config.yaml
n_layer: 12
d_model: 96
n_head: 2
n_kv_head: 2
head_dim: 64
d_mlp: 384
vocab_size: 2146
activation: "relu"
norm: "layernorm"
norm_place: "pre"
norm_eps: 1e-05
positions: "learned"
qk_norm: false
attn_scale: 0.125
bias: "all"
tie_embeddings: false
parallel_block: false
init: "normal"
init_std_qkv: 0.051
init_std_o: 0.0104
init_std_up: 0.051
init_std_down: 0.0104
optimizer: "soap_variant"
lr: 0.00769
beta1: 0.95
beta2: 0.95
weight_decay: 0.052
lr_head: 0.0117
grad_clip: 1.0
warmup_steps: 200
schedule: "cos"
final_lr_fraction: 0.1
batch_tokens: 65536
seq_len: 256
doc_mask: true
train_tokens: 159300000
steps: 2431
dataset: "wikipedia_en"
Each number is 128 + 24 x the weight over its row's rms, rounded and kept within 0 to 255. Layers, rows and columns count from 0. Numbers have three digits each. The size before them is the row's rms in percent of the matrix's.

# up: layer 8 MLP up, 384x96, rms 0.206, rows 88-216, columns 48-95
# down: layer 8 MLP down (transposed), 384x96, rms 0.22, rows 88-215, columns 48-95
up88 099:093100148124124134118097164113088088110127105146111147132120171133116117186165111093138143142144100129125114115121149091130151126127128100118180
down88 096:142165082134122163123137109128111107148149168132154151115152092127117145112129111148114171160147161121115166108095117122128107128153169147119125
up89 086:160088131168071108124107147118112135121107105131149083148134131163124151097148138123145118108150113136101136092149117121188135156134122099147146
down89 099:107147099093133157118110109158128146147130135145121114111126144161107134128148079114118128163115121111124131189133103111089102157174106152156153
up90 101:141095134144089167120115133120149106133121111073118121090118133136103135145163100121122069115156127105134112088172103121148159147130099117126124
down90 097:166143186110117147154155110137110156155117105119105105101167155129081121120151166101128080097119114151120069131119128158187136120119101114161107
up91 104:085122125129079142106154125137118155082142113087165116118142134134117097157165110138144101147143110156139136108130084108112141116120140169097094
down91 106:147097130161107145117114139098140137089100108146130187100126151136138126089145144100118098139119155114114145136160125116162123144096122139151140
up92 111:088119096183114150152144140152154095107162120127157118128086112139112108110117111117113126143128130124122074121088123096137084106108127121169182
down92 088:142145135117134110120133117144140165151103096130154145107084117096127111101126137104101126126124114132115123157146093130162141108067107109084101
up93 095:143150155123069124112119132131083132136132102173123125134142160125141131140108085109110114135144084111149113113122159129131183126150080139083186
down93 103:129088137183103145101093140151096141099119110164159131141134118141146131150149095106149141127148109114120121098113163104113074101122124127126086
up94 104:158145107185109151113113092117106142129119123126122111135148138109090149135099081106113109154155125111120100128117133146118198108132128096117148
down94 110:155142107135147135117097152169146174087136109078145104131093122113154089141156086118097152138126144097167147095163152158150141130156093133097162
up95 094:117154139144135119130160159085188149156103124142135125111110118123138072131129140159145161153145168123125121143138123185155142142143095129104132
down95 103:122133122143142107135151137171116117091186143122117093147095172180152118134085136135105113116113139139112121102107169153078118122093118113130107
up96 103:116091136131132115146122142139134117147192145091113124121123128113140063091168137140141072123133151076157109155167152093156129105096148111153115
down96 113:107143150138143083109121136139165138102126138147074116130119125116171097129072094116161105146104111175093157110125111151076126124155174134172148
up97 109:123123148152112103178175143136136173100097126152152140131130136171106070130148136142132148177136102151135137116141149152126140172110121136131121
down97 097:100094136130094126144142113118130135118135116104058140108108146134120137153133132116131134118104125150118146116135086130142135192139098119127130
up98 103:105119143117126135106128160100151128084105128142161155109140164155174144122148120142158090148152135123149119083110150167132140157111153149140119
down98 108:137134136129110138117097183133120107170171115132142118122137138105139125135141128099075159101175139119106120130138142100116143096068139161121110
up99 098:093129107079092151123136143118135135175122105093129147151156161097087100138145124120136111097099094101139106172139114135120111135148127102138068
down99 102:165139119141169112150130122107118116117119121109138135147133089085124178131176121160127131124118126131103170087118092124126072148116124154112149
up100 101:145112090163156137102146123093128081107126108132138204142118140126122111128149137135161109130135096138134122094164127159149119128145087160115143
down100 095:094153143103114118162159121115097171168143133125109151109151101100095122122127116162112117122146100129148103161131106151147161141096097131080130
up101 111:170124106119110085101129107162113124111096171153130139163091141135131156091143147092121108131167109100166120125121167121120105108127141150153146
down101 100:118132145094159134116083123113142173144134140131101117139122121125114114159133113134144178107125156166138098161133130172119160120077094119089108
up102 101:103144109152066127161111091117137115142126150146117116120162141113161102157124103147149124144111134121162117139137136173145129119140097132099159
down102 104:109141126111162123121152123139159109124102128098089104090119112145151165191135125116126139103097126080123164134110122137054135110123108110129118
up103 086:131123162112097104070113149172150127170174114125136164125129133149152139151166169130124125169117148104179115152097145135130128113175128107112088
down103 090:118091116130122097131145140181154145129117155108108121135115115104139105144138114154154153110174116128103126136160126103094144115126107106139149
up104 092:142133095082110137144125178208149156128108124158165144079122154122108163138118140067105129128129122126150154123121126146120141080111164153108125
down104 099:155142116133146108124096122122137107103147110105086082136164083110134133156132141119136134120157121122100125138140178163110132169141153135074110
up105 107:130145156094127144155178161129149145128126139151172162116137106113154123158152155145155122150145116110129138138095068124135109098128071141147188
down105 103:178112109149140107116127125156086107143138160105118107134101103119138101132083165125131110119105140110149145160155145121123132125140178122113069
up106 105:144150129113130106104103131131134190131128122125122116149120077136095134117130123115128116140092111174189111076104130103131151160113138131159165
down106 095:163127119132137120173140114122115126102112161119134152153112124140098125076093160134145126183146121116150161133141142142128123170133101135119114
up107 102:136160107112125134107127136144160097117154102105142093201139128116156142132183124116141136135140111127128091131114102120130137122133132122125173
down107 112:132128067143117133142136133144140125124135135112133087149174102151108113139159114147143166110109126105135161151162102163117110100169086053132116
up108 088:073126133154130138127135146133179136144133165130130166129145139113139174151094102130127113134129126168168140133114121159109123137135160073140111
down108 093:123098111109136146129147089108099106120106089095111111120151130147130129166149104126125156110108149153127124112107124132095081164124128160173132
up109 103:103146113113100124133126146139164083115130114094094102159145169107120132150085146093144131116114160081098099133090130163087125097110147120113130
down109 097:127149103119126109131134107162088132132134100135089151116123133100102119107109116124109126125133100149141142094107115101134123081112143121132148
up110 095:111137124090134102148123081128159138165168094113128136115120144152139131158168095124132141153146096099162123142108130123123141111149190082106122
down110 088:163149122140120118145102163105122163099120101158137136134182100100140135127091130126109149061136111117103098139159098101118140122107134113116147
up111 093:128115074121097133156136152114097106114166142141140143163135146136120112156102153163171117113163099131141110130155139103086128099100148144149090
down111 107:085117139148127145171160099162159136143130145127155111116162136139133096105128150163129065129132131139157128124121109137093108128124108128134094
up112 111:133127120152150126114126155102144157140145111146135126127122148113108103141119098149153155159164096145119110116148092139190171136124122166114082
down112 096:163175142136116128111116141110141156094105150144117172126137156144140128136107118154139125123142165153140100160140120134136113120112110124134103
up113 102:113136098120127086150149092131144153171150121127152132166133181094135136140193112128148134136129133119146140160145138111177153122136111152154105
down113 103:118136122131088130124114153100111110145161160115137115109132147122157145128175114126162152086145145114134103125103141172149137161120163125166125
up114 099:157111103119167088136151153133153129147138129125143094200149146139101093137173113137132124130115105166184097116193155093132152135165103123143132
down114 097:094173145121119151135177117125117108133114183147133109127156107168150176134113154168125144137105126103141109150098140145136121123139161157087116
up115 097:108103132159127149172172099134108139126136131097129153182158162150112132101108127146089090169155115138155103139149138149152123105110126133119137
down115 103:138145143141132117150118124138113102149145159130129090139102142146151135149135121121154135109147179108081055138114133108137124149189109159129145
up116 099:081173146153148144145138130137113141158144120125116129129115145097098116159132132105134132158110119147116102109113133132153117119137158112134120
down116 094:176132172120104103124129101122099083115106080132110151122144142161129111074127138145144125116165132112166106128119142134132122111083108143127117
up117 112:102136091113108166142146135113131123153097123133160120109118120075075106131171173160122158111124119146151093106117130136128113109074176111122141
down117 121:143117097085141157114122122137085085123140121151135111099100138123180162099146083090115149147136139088109108150082113132106117105184121138117132
up118 100:115121110102111132139167118131169118118151193132111119091119164137163167109100138167133163112189135110130135143120184163151117094130113112168122
down118 094:156157148138136130165103109095129138071066165079134090141114143071133134141148143146120121149114115136100180134115124112122121148130126129134106
up119 099:124158133136116153123154112105114181075139110086137112138124133149130119147111128119127129123150110117124165136148157158109166148136152156115098
down119 096:127096141160126149102140162162164094164074137096113118077150119119122115127118096115093151136122114139131139163133081120131130172129156137109118
up120 093:117124121162111103113132140110136154108108131157140126166155117140146125159111133150137109085089111126145124132127145167135193082120111094096111
down120 103:152139119111148109125125146145097135141123128140084137111122071138158122121137115153169116182095106121153117179102124154157137093104172167134155
up121 107:158123144105146151161118126124159116132171158133155116161148126112142107150141123161154141162171154168137146097124168142134117118149167128108103
down121 077:067117113137137157088152125115128119153171123162154121135103141146144143137150125134131165128140146155130132120135112131134135082084138098109156
up122 098:105120124137088116136135165125120138113119123105119166122126118148098151183139124134107084094142103082110086146105116104164091098133134118174180
down122 104:101109149139097149152102114108137123116112134114101096103143118118176133099142128171141143090134122124141085121143168162154155083108138132105098
up123 097:107120129141116137155152113092088153114136133083169155158164118158131170124122131127128104110138122111159101125140134108124116113160134136117151
down123 095:157102131073097129081116134189178106128175149152111116111085119132122115157143118120135135150100123118108121120116135129132119138134119095121127
up124 100:125109129146111167111147144115129133112184099115075126121150152124135126113153158097131136146137120160192127165122150133160120147133110110141115
down124 102:170154119109175126090177145145156128121097098122140091150092117105140123143123158136156122132150140122105148158132170099128079118147146145103158
up125 103:114077133133138138101106132114143149111117118096131059109121145146105173140137103102151097156129130156140156150148130117162096130118151122120121
down125 125:167178118147124112129108121134110123101141161114095145077140155127105175127109085133176115146120156174159071110118106115114150159122146125137120
up126 113:169133146140088132129156146135165180135112155156129162147119131140116128156105123098134147131139143129140148138129146144121140123119138130173088
down126 125:139138118124163115115137141118130080150133113160114140112071086104162162119102131133084161148123112107091153140115145132104110118145172121142153
up127 111:101079130165103114161108105136131123123156134156151101116121098124145130128171115127165141118145132123118129176149123102098129136113127115117140
down127 097:133150080115119152153137096129108158126114104156092202152120145091107138162183128155109098128166167142140092124109113155129117127128141107110127
up128 108:090150050074120137124122132129126145159176133137162126095126154146114133130109172138122104105174144129147154119123171098094103138155143148164111
down128 112:115100122137133091129085114158130127151155106130165135137152090074169153146131126098171134126162141166110166143073150113114121115111171147161120
up129 092:139135085122136141143129097110150093108143147115121126116130111144114127170108131111114068138109117100179080102114089136135147123122104109090140
down129 087:144123142151130130118076096132107149093118142092119132155115132144101106118167101161120166152150146103138188160112160106126097145092083120124112
up130 095:143108149168119120100083101163144144114134123160157130147152149072109095148121135114089129127143136129127126124130141109136159128175103088119113
down130 101:149077134159100139117124089177138149125126117139125109123130172130168136119093119107117147139093169100156118121122105127128148110165154141109119
up131 096:127097138117162101121174105110141124120140064099134097143136110131113170172109146151142148111149092103147086102131105157122151165147137154113134
down131 088:158109107125119131140126122159125128110125138124120169160114177102106128125111126116121056125143174111142110121134097169145125086111108098118144
up132 092:166148082141111135105123133151155102141140157166144131137096144085145130071158141122153069150117123136165120148143151132168133137104131151110123
down132 097:151130134127106086129139137185149117168128135138070129091124156141133141094140135108101144122142121105101087129098116136156119159125102108115130
up133 110:103126133126128163149118158140140112112145148126166115117102075128166082147128114154102150151164129141158162144175159134127143116107125122165156
down133 096:153138135119086118070150117160152136116087151159149135101131118127081109137172084136160129115105120141115114146112170150168123127137117095155173
up134 103:134121109130116145086125121109141113113138123155148159132148157131104140147127140123133131133130099123170138093123107150130114122136097073135138
down134 112:128134151151124135116118159127110138102108109123112133100124123125120130141130088107126102127105098133104104134086092132127066126156103124093111
up135 103:129107107110125152173150135096094136105148119125132132133181131108105077146084186130098136156146130104128112114131133110177117139102103112113135
down135 107:104122132166119133128133124142146170111093188192117173133135125126120127111083119121122124092109089118129117154134115140124156135126096106129093
up136 108:130120134114083182175122140149094118117147120117169090142119112114092088096095114114112094110162105119099143110144144118130146137145133142109134
down136 112:077080062131124130104141110116189150138166157156124147117127124147142113175094125160139151145126140143151137157168087136149145148124115113101129
up137 099:162123122127119119111140156163087155115145145134140102136106172125158089155119095127145167130134147171119088091101196155144099118135128102105101
down137 110:136143164099153135136119155140080168150085133157098155148149120094112198136082147156135129102159159134095171128122104130101117080131157149129118
up138 097:114145092109133132101111128089155135120119129115149125123153126089110151130096106117121140141136091095118091166154122144163101097155108071080106
down138 107:130138146127113099155100129148123136110144121137115088110137138145102138124178120080134128140145099108144152133096160124151132107119119112154159
up139 105:151091142146152145114112146119096097121093087087107140141147125138105119173146132151144113097190158182141073131153164105132106115133125091119125
down139 095:107111127062112119085092123159154129156138124102131114141131123106140122124112163154116140127125099129127102131121135154087148147137134129144087
up140 094:136094098132121124125123123132114120130154106138122116185102139196094102158108110129111097179127094160137112146149121117101109129138149142110086
down140 097:139148138123151130171142108097119155128176141094183097132088119123100157101135136111121067107114111135130116183122151163148146108139138139127105
up141 090:160143151141113092163159163099148134108137127126095107175116126096152141136110140156124119126137136119143073151112124120103141153190139161145113
down141 100:153130127105127090124102123130111158100101098162116177125139141163126126098138136095158129168101111110101158142150128120122121146142140129184100
up142 100:178098136119121090102148151119097156128110172095141125126077143142161117124134135123139106114167115148136108099161128109130155098156126111154171
down142 104:115096138150113143146156123116145176157111085133111153149159134110143087120118123147104116106173141156090108101161120182147133094157129132135127
up143 104:151109133132117133144137116184138126137126151148121148160129134156097038161123149099109121118127152122144111113128143086118109121083143098096125
down143 099:120101109105097091162188103136143139137132150130113145121145140154131094151134126138168141121088115144133148150083104116105128140130116137162096
up144 110:158094124147132130108112137158167139137102094116138133141159123145125128139098110125088148181162127150135107149097131118140097122116103125116138
down144 116:160149144090116124151150082105120125108151140135164134122111125148094120133128167150139127103100110130158141129116172101143148160094126137098087
up145 107:090156105081133072122137087152141155167136145103155117157112113092123133121182175093115119114167131152147165095139154135137090147121133134152109
down145 116:121117150161148096134139124120104130164114117101143124135151129137095142103141124116153109144168123149144129094138108101119132145085082122137122
up146 100:109105074141129146095126143138135159154097104130133125117108115151114103164124077114119170134113093158123083154056142138111141081131160128133139
down146 103:105130127126106117101144129168111136092125119146129154124118160145144168152104160186132144143112129162104137081146100136108140132137120144146144
up147 106:142095174126076164125099149170095153124096147136118145134142133102117133111113143138115150115153161117111124152151147134127132088145138102112066
down147 107:111136111128108126118112148129164106154152180100129111095114124142088156108142129138127102110105097133104134126156130134150169117073102167118145
up148 100:154125108147159095137135149128162156103090119103138119114144154113113129128120094147119127103136124121105094143143107102115134129121146126069073
down148 109:155156128155109163131108135205140166118132154123107148122149146156124140087127106117130137147102127134153119178163126137151140147130146099114050
up149 099:121148105131125138118140123143076130112110173123116098166163134148111107153140132096157164124095107112094124111122177162105184146136158097107157
down149 103:153142158109091132139131141134102119134193102137109140107137103095125129134104122133109103165100149179120135107143099101127128097128152133092073
up150 099:123169071095126115171179113114120152139116099098138110134095069095099123145135122174136152123118142136157125105137159134146125132108134159094132
down150 104:150114152129163146085112152123145092140134111135173103142128125097126136144127146127125150162137146124161132146133130085138135154089151107150111
up151 103:145141137121114151109163155134139136119159122107114119156148142110126088164093164084172130123163141157156150109183111125151119137090133101122152
down151 092:136143136125139151160141162120142179146141094120112173131117108156121075105147119174148130098125138125090123114144114138196171096088137126123125
up152 105:102142138086127157125095116137142083138123098101119127138117161137079158089105139110107151126124131169147121136181131177132113172145150150128159
down152 107:119116123144088112130125163148136151139117169094121129128090111140120144135104115169137106160148146048075122125120148154153128092129121094135140
up153 089:116128125134093106122141165114083155126122130123155162162182109163079105111138085133135118116146112121130121125130103161109107094125102069085088
down153 091:169135142123114124133090113131151138115103162163092138147078136092100103097107164091110116133109110083140127108088147123154139103150139101117134
up154 089:107120127078116124109121141131148156127095147179135116149109124119151146108139134143103143143136132094142128119163162122148096127169121122134133
down154 089:150137123112135160119134123111156162153151159144137118111144115113068129153133139134111150152144111086123071129069074157107137142095126120137108
up155 108:128116121152153103114099124101105134128147121088117119161207126115170113119140125140107133109150144132141126125183127143166144146144122150125112
down155 085:174172122120103136128126161119138145132097137127104155088159080151155115133135117126141073108099148124140158107130113150155141118119123117105120
up156 118:169103131088138166143161140089085134095158173123135132159133141138141108166115153118096156108121115171124128136124140134132134127141146107123162
down156 101:124177126089160099103110137109099112179145106154142128131112126132190099134091132125111161124128118156127101148095118133067094112110117130162092
up157 096:151101131140113138099127126147126088121113114147142165177146183098139083126146132114170138138096110157141152089115102144152113133128129166073128
down157 108:065159130152158132109108110132108121152122156117125155131161077106153141125155130088103111110144163093106108154127115122127135126130167113144135
up158 101:122146151110087130126145152129165149168147083120103174135093171131142114118119141152165136118167145113152061130119144141137170120096143122158124
down158 099:166137126108119136120122107113133124077120141098116146112082150141117114161135125123129139143146166164166114140143153149147104103162123142127147
up159 095:161098108082111097108145126100165123131097090070120109161140117082133135119142156116131128120154122135113167114108107158150090144108162153113126
down159 093:160101158087129111126101155087141145103145125149073093152153129169122142149113147158118137148113147120137113133110124146146159090166075130115131
up160 100:095131114140106115115133112139144104109093098098106152114149134199106130132162132105130108131172081149166135121110061113138120159117112159136171
down160 091:130097119113104131116148122112136109145166114086127118149126121132172122150166136161113084131131123124138090127112097151168121143097130142106108
up161 107:115102123120128120087131155127123120149110119094132157154110180138143122136149148156113154111136120135082120160172107101155127103125114123155146
down161 117:096151116094172133111147124105097115144155120146166117117159109111137159133158111102117171155141111120133114127123100114160117126121145115127112
up162 098:085140101160139128139169121134106132166150125137122128106098144066172118091107091136151141137148134158149154125144143125145086076100143110150127
down162 106:127156154157140105182127126131148103113110078111133115173150137115122113156089115161128111102128113136121146127142086121089129128110129114123097
up163 102:141117120181124119126107128125128113119130146137157167104123129118118144156118124081119172066140159156153126137136181117131130099155132130116132
down163 103:132093143094131113095120120134162137148152113127121125149092114127122101082135154114082144149102097147158102140099118120170094110101118113123097
up164 099:133154125151146097121147156135151097114121154145149098140145136118156164136115174159188147142186155135140149122141148122140134128106143142145112
down164 093:133108088081112142130118112115158123146105114085105126123089149167131160136152120105104107145147109111122102086099132123130156125137102146157142
up165 101:156103115138131126176134142126139097126118113116149132122095115111117101121109149141140098150123155108136136126145127105147117088137155134171139
down165 102:128169136088155087123128125108131131148113115162144114133107136106155129119106107101151148131128127139110177123120112122084126061158138106135121
up166 096:121142113164109177079112147110120164117115126122120080157102121105107113132098176111118096102143145114097137101142148127122081128176093101155091
down166 105:132099120160193118088149125173143119142092166111107142128143128147130125121140127144176086160156124147131116138092081124061122127147117123168162
up167 109:121112148140112109136133121130120137083092131078145103131164103144076124146125143131119104184153110147123123127162145108160116080141089118081132
down167 104:151098119136133113177138138096127115122139075153147107117076131138132140116124114136163152166102108130150131133121165155098082168156119120143105
up168 100:117154133137128136111116150139130124141148095138121188131110128122134098131122125111122142153189120144151120125076165118127111110119130165130153
down168 115:135129129127107135139135154131158100138127117175137109094131119137125132166129153097139096093123133110141139074119126132172153122132121153142195
up169 089:163108155169135112094143128133127105182117124132110136153159117136138133121135173146133137119144121113167152096120123090171148114102150113150137
down169 095:139118087165117085085091097106114115148106120080151111088111142093137138122105123108067093099133121134146174130146137145113122153111101129178125
up170 102:141119083118128105126113131117140116150165130090121122177148155105121142101107119094114125139119119117111137129141139179177157143107152109111096
down170 092:157124134129101122160074104138106111104122161122127148126147101180114139097145077142171114130125087127097100111119105122148108112109133157117121
up171 098:120105125160128088116152133150135098095136152102076143125166145104181147141143130149141171157081156133147123114127109111150130111099090101136122
down171 096:081089126142123121133077154081147114108121153093133157128160155167106120158111117111131103133174115125125125134097140109114160090138136099217158
up172 090:140108137093154124149167137135112130131113121124136152184141102111100142125108157142143094134122150122117102119113146144156138150134165181089121
down172 087:126109168129094117131066115159158097147161148111145157118116130144133134105146126115108130100133138111148120115086128174139091132160081135119145
up173 104:109135110126140085101105161143151129108157105122084120134153128134113142118150144140117076093120123112167124153137137148177121122139107128099162
down173 080:124129099122177129131125121145142129126158142151116183079152139119101124113086109126090098141099136068148091138138128136138109144118109128130106
up174 093:100107094125129111168109151103108128136124147133083116178127136165147129181125156122194120144137131128128111091118119094135107162123170108143122
down174 084:091161126147121095090139164153145127090139105106147128134148082084108111132136170143107139111141142109131129168114126138134157151101127116132125
up175 105:177105173116130147125103126134144133156118116152133124173098122112109127116165117173123133144141143131089120139115125174136151128151176148106113
down175 110:107179099167146175140113117102134119112116180106143132126086125145119113102093133148081130138098140158102138124134114129115128115132147120109126
up176 096:091114121084147158157156166146138123149135155125146175162133143152131144111121154160118117137119183114154171164164169156151142167147114122127098
down176 088:129149185167130127134175135106129135123159159123126117148123104108099165149146079143128149088158133158142170109156143116133153122078123115165152
up177 113:166130104101146150133120136118132144082121131107167104147130125101133152118123136075151130144130122164123107172122169095129116163127153162135169
down177 120:156074139153082138156138156151130119109176112077092122134121150129129168151122144127110100120151157115112145097143144106105105114125156109125081
up178 103:164062091126114138107124122159151152093119116147116133139154156137141126131128143130153160154105161115120129139140118117153115069087122084180111
down178 113:110155117130127146123126096148139161155105165106140109145129124174130115094089141114108121159154110154117191087137142096162143127169123124161121
up179 094:127114113120147151154097160160185108098149143161154128112193108117092087083132161108180121118143152104140133143150111119132125148109129112119142
down179 089:084105144136147156092098105112089106126127116152144115099115133173157135159150138125093113147138137128119179130150109136100099108134104167081123
up180 097:128133125135098160147172141110140159102118126119145137135091139117118145137128146137166144079145137123111110130121110112126145111106171127130091
down180 098:136145157134103122157157142099156099146094136126095152161108129165104139096204142140077144149133132116135135142196146120158147140103123124141126
up181 116:095124160177116149151167144124127097106181138149131162158086125156161124178095124125099096114148161133122161112113119120151128103124123106071146
down181 101:146159134130153128114096109099109136123124121133135098138189135109147158101150128167133119134142163123110124109188149096139143063124142130178137
up182 105:129135114099141095137107142104112134156110121127167120121133137121145152113149096164134151144127131163150167152143152122169147093155138103143155
down182 102:156139144090148142144177109120107137127134141120097164113168123108154059119137164130133120145138140114120128194125143083125118156091133167107128
up183 103:163092117165117100108117106148113166135099128126127171150128162112157107152150112115160152129190161127121110158127126116071117132153082122087111
down183 108:149132129136100128098105129134113169119115179149114138148093149132146096124134125091116124142073160126132156141157106113140093131127123141147118
up184 097:109118099133121141135088117116135170144117136136125110112123120168145130141100133099148122157141118135103149146124133109162143103139060169094145
down184 116:120148134111124131155136160088165114153149097079090191110144139092124128125181121167126095144133127113111083144132124146109089120106126169144119
up185 103:092115135127132155104109121144126178150129121143154197157117147123101163156090160126153143091144157088134140097149123127120117113076174147115158
down185 118:124104125111155143139108121101112162103118117132123141147119061097150153118135145133110149102132117121159150109114149134096106174120079152134137
up186 097:101088112089152063162119160122093117184120089125098122117102169128093116152115111134118157139100097141127115092146118100143089107141165081106138
down186 082:111149149165127130114176126130149152105137109107196128135137104156152121136121139165114164134161127128145158109123156142125173129099110163110135
up187 119:142140110117145101156133166119158142121119109103134145123132120090093150120106141106127117096074105132115117143129131110166100137125141122107138
down187 121:123176140163092138149086088104109120134149158125094125110132125172126114148153063104146134125162150097124114112144113146131145139135166128119101
up188 095:130125153121104116103149090159169117112139142113148128148168110163140121145142161070148135147156159099136124101086089118152134116124113133130147
down188 089:102154118082175116154140137144145146118114133144092126114171147093116131127127117125146129145153131066091133125166151106134162142150120143141177
up189 091:096140124089105142152157115141113191092105153124103106166105104121134118134100104157146101133148124137108111112140129127104120102151122118139127
down189 096:137096126164104108122116142131150100083149088137111117110137146126156117151122131119130141133142146155115123119129113180119136165111080133094128
up190 102:128103162101053163123113090110116118096137145095121171102129139121148123163151109131135145115115142134171119165106161168128125093124114118125119
down190 096:122169143134109121131104173093143158103101146106164152108131142122181154093127170151097139135153140131122138127151126104120114121136115113109153
up191 100:115127109087101164120143174126104139151087105125139119097082144161124097122120086122131117151137134171171147147132131093085128129128122126121057
down191 112:120135120123210117120165113122111141110093118150112140157102144149131138150105126119130165108112105126182123162114100122140142125113124161142161
up192 096:143120129115145146157168162140131108128154130146146121099113124127140109145118154147118173168177112107131146137104135157119118129115155111165126
down192 099:145124110094089141144148103153176148107128107115089104135089123135063131153153141106090130107122134114147127118181117112149085118144105104124099
up193 085:122126141115096109121142132113175123139125123115132132129159113146144160126076083123127109130176146127156130162087178130109161135116106111135119
down193 080:113111153123122156139120118141089122106118163153133127117113099124123064131144146139143102128074115135101163111118154115115127091161135128126139
up194 091:076147128156118130143144169121120086105147114129113128119148119134143110140145164117118150144112163120143155141120122167139186160128171142126163
down194 088:156146140113118085116147158097169114120106112083121112138127133180150121121132181155107155106128112134127147133168126145161162100121088134120140
up195 105:110120103117109119146083156109147109096132164139126125132117131169139140135140136132121144129157181133129117110142117118192124095131161147137178
down195 112:117132161141162135136160075122127136158058150126117137143141146109100122112128117110160152166137108124117146152151158120165082135120132142151077
up196 103:126115119109119104115118126122180130105122118095167090077164124133132130076140078098092127115154137092150098164121166131117114126136119117083138
down196 101:130116122129118162130141130080074118140114113142115114204138135136112155140140141171141130141131100136109155130085072155102127127128120125097132
up197 091:141158153098157168178121120103148115116107095117158156143145154135130127173165143091107178180140101130132098186148159124126121108130130138137126
down197 088:099103149107119119083101106151162106133147148116093171128143128125095158145184115136169165111155117141173087131104123156138133107112113164130108
up198 096:159111150153143122122122148111149164136130106126157117158120139157142150146154165102108159147107101133163109175139192136152107097087164155119126
down198 099:080135130179116094137133120149118162135160090132098137100163095154138140171156129135166097093139139117091138128159094147147096141128157113128139
up199 088:132072125094134137158121124131172115154134106108119089109139089101123114128122157099171131148145127065105128088159136113151147151122154111089138
down199 093:074156147150110138081106133110116127129130114183140137081110117131135140127123153148133107081127089140182130163142146132140147100131112136147133
up200 100:116112117144130096143164123092110144122102115130147181121144159129152136100136136126091089141167121145146111149110163146159156116147125130102105
down200 103:096080117145124160141090148145168116126126150138074158136138075099167104150111144153113124078155139131132135134111125107106123125127087078118136
up201 109:108117128136120126122130130092135121145130171145139172136159130083161130144160187153078154182135160109131157132152114152175111122129098167138114
down201 091:154136081093073134125168150121118148107168110100161091144124130153092119152115153123120104149110087144148117129143135134129124136157115108097125
up202 084:086154093144148106098116116059152127120155131155100119121109127135129160087140112095150167141138072109147150121166113118101134140111120113119183
down202 094:097124128156118158125093125173129116151125141148133175147125109148149143091176136139152071152097122160111160104124125098157145127141171144152143
up203 092:112136158123124124135148155120138152079162176159121090122166123112125089143136125135121180173145102135119088132117121126131136098125163094142085
down203 094:095165163087151096128110119116148129119102104139119166156108112093108118126146119113146105098164143126170130116091193128121126142116114150169143
up204 097:134102137153112093139135159098152143129118115121157166109103133080092131125109076137125139129126121139134127141127116102101136160096090080090070
down204 095:127096140106141151109117146116088096139117095118128126101141104099152111082152124104140155121116101098148143148111173096082043142147122110112140
up205 102:146107100140129135163143137162158147133145144154130104169182141106119128143169132139187134126147102125171134144148108116146125148136142146138175
down205 077:126089158164144119087153154138149117122143119118146096129121140109136113176128139120093158134129156117138128171198141097151114110129155131119146
up206 097:142192091097115126129104117154123103136108109093148137128145101090121064130128139123126104099106096113137120163159112154115139113122147093131115
down206 089:091145160105168113141099111121103073101137119140138114118121132095106156088131102098153157194124154146132138128096133146109089123122106100145149
up207 114:138133158132113118123127110169150130121148189135157110164149149151137094152141171118098125115136142161156154140160145152163123117135152162124160
down207 081:117106147154137118126145171136092156110096087138168137133145115116151147122154166132158139131145160118148136139114155131103112108136133124130143
up208 103:131117122112116109121137129140163186140094137112083102124106136169123161150113188131063116109148115154130126206133142111134108066136118116119126
down208 107:133181159148095112141143118129112140162121112136111098129179081111155111136140141103148149152085123142099132099126107156136103112142149103144130
up209 088:161113187109112133121144124154159077140168128137136131138099169147104146113089124130124138127139112118121102175146129170121163096164097102125120
down209 094:082075110169137165144124143075146138104105122094141135134143103142140158187185153136174159177116111140171110086124151108126136167137151150121145
up210 096:122149116103123129091131085157101156129156135110137105179162161134115154182105148126161165135120100138166117157104118129138134132103166110129153
down210 102:125157131108134110171115142088131113118132096133119152154104106107141106154177122160155107103093145129120120111155120164116139134120109157143079
up211 103:115093113163118127155140149143170154117122123090125131123136094129148108128157140129049100067136145112095096171131117113143102101158121118139096
down211 103:153126146136146131130154142121101123152133109128162160115137155127114069120169093133118096135141100167069131181104081149137116158160126173105114
up212 095:108132106131128149163162169143146105135162105126130087135157092097124111140136093128130130187138120138117132126204156144162141134154135124165116
down212 107:101164116079141132136162145113131116137117137193133072100145139151122092137103129146110173102121106148135098153158138109130134123118132169113138
up213 097:121114122098142149137133127133117146124141147135130112144111159136112148164145141158130133183109150129122133131174122192186175135112124106119153
down213 098:090102127136154181097127178152132153170116156148168145112131166138154115148130118133104167162141124160113140157149138147130104081132123158132144
up214 097:114136104130112148130166126140141126134086149108121151170149142079099124124143145158157094119081150121122122162149162114072176144137139123105121
down214 094:146104133135117145134092101180145159134122168120148148156133096101179108119125149122118167135150140166144193120115141113108146145090157127135135
up215 099:119111113114079105085151163097106127095149120128159124142127156093121066107112099130154107141156116146102153147124142091154129144163110170206112
down215 108:113076101145124121136099106084130194139139104136129168140168139150113125122138125112187124108157164130163136115152147184112126103110138128131138
up216 104:120119117162096114128129162135108142116139148130096126130120168103117167089178138074163100075143135107122123169155140147174163102154133126160050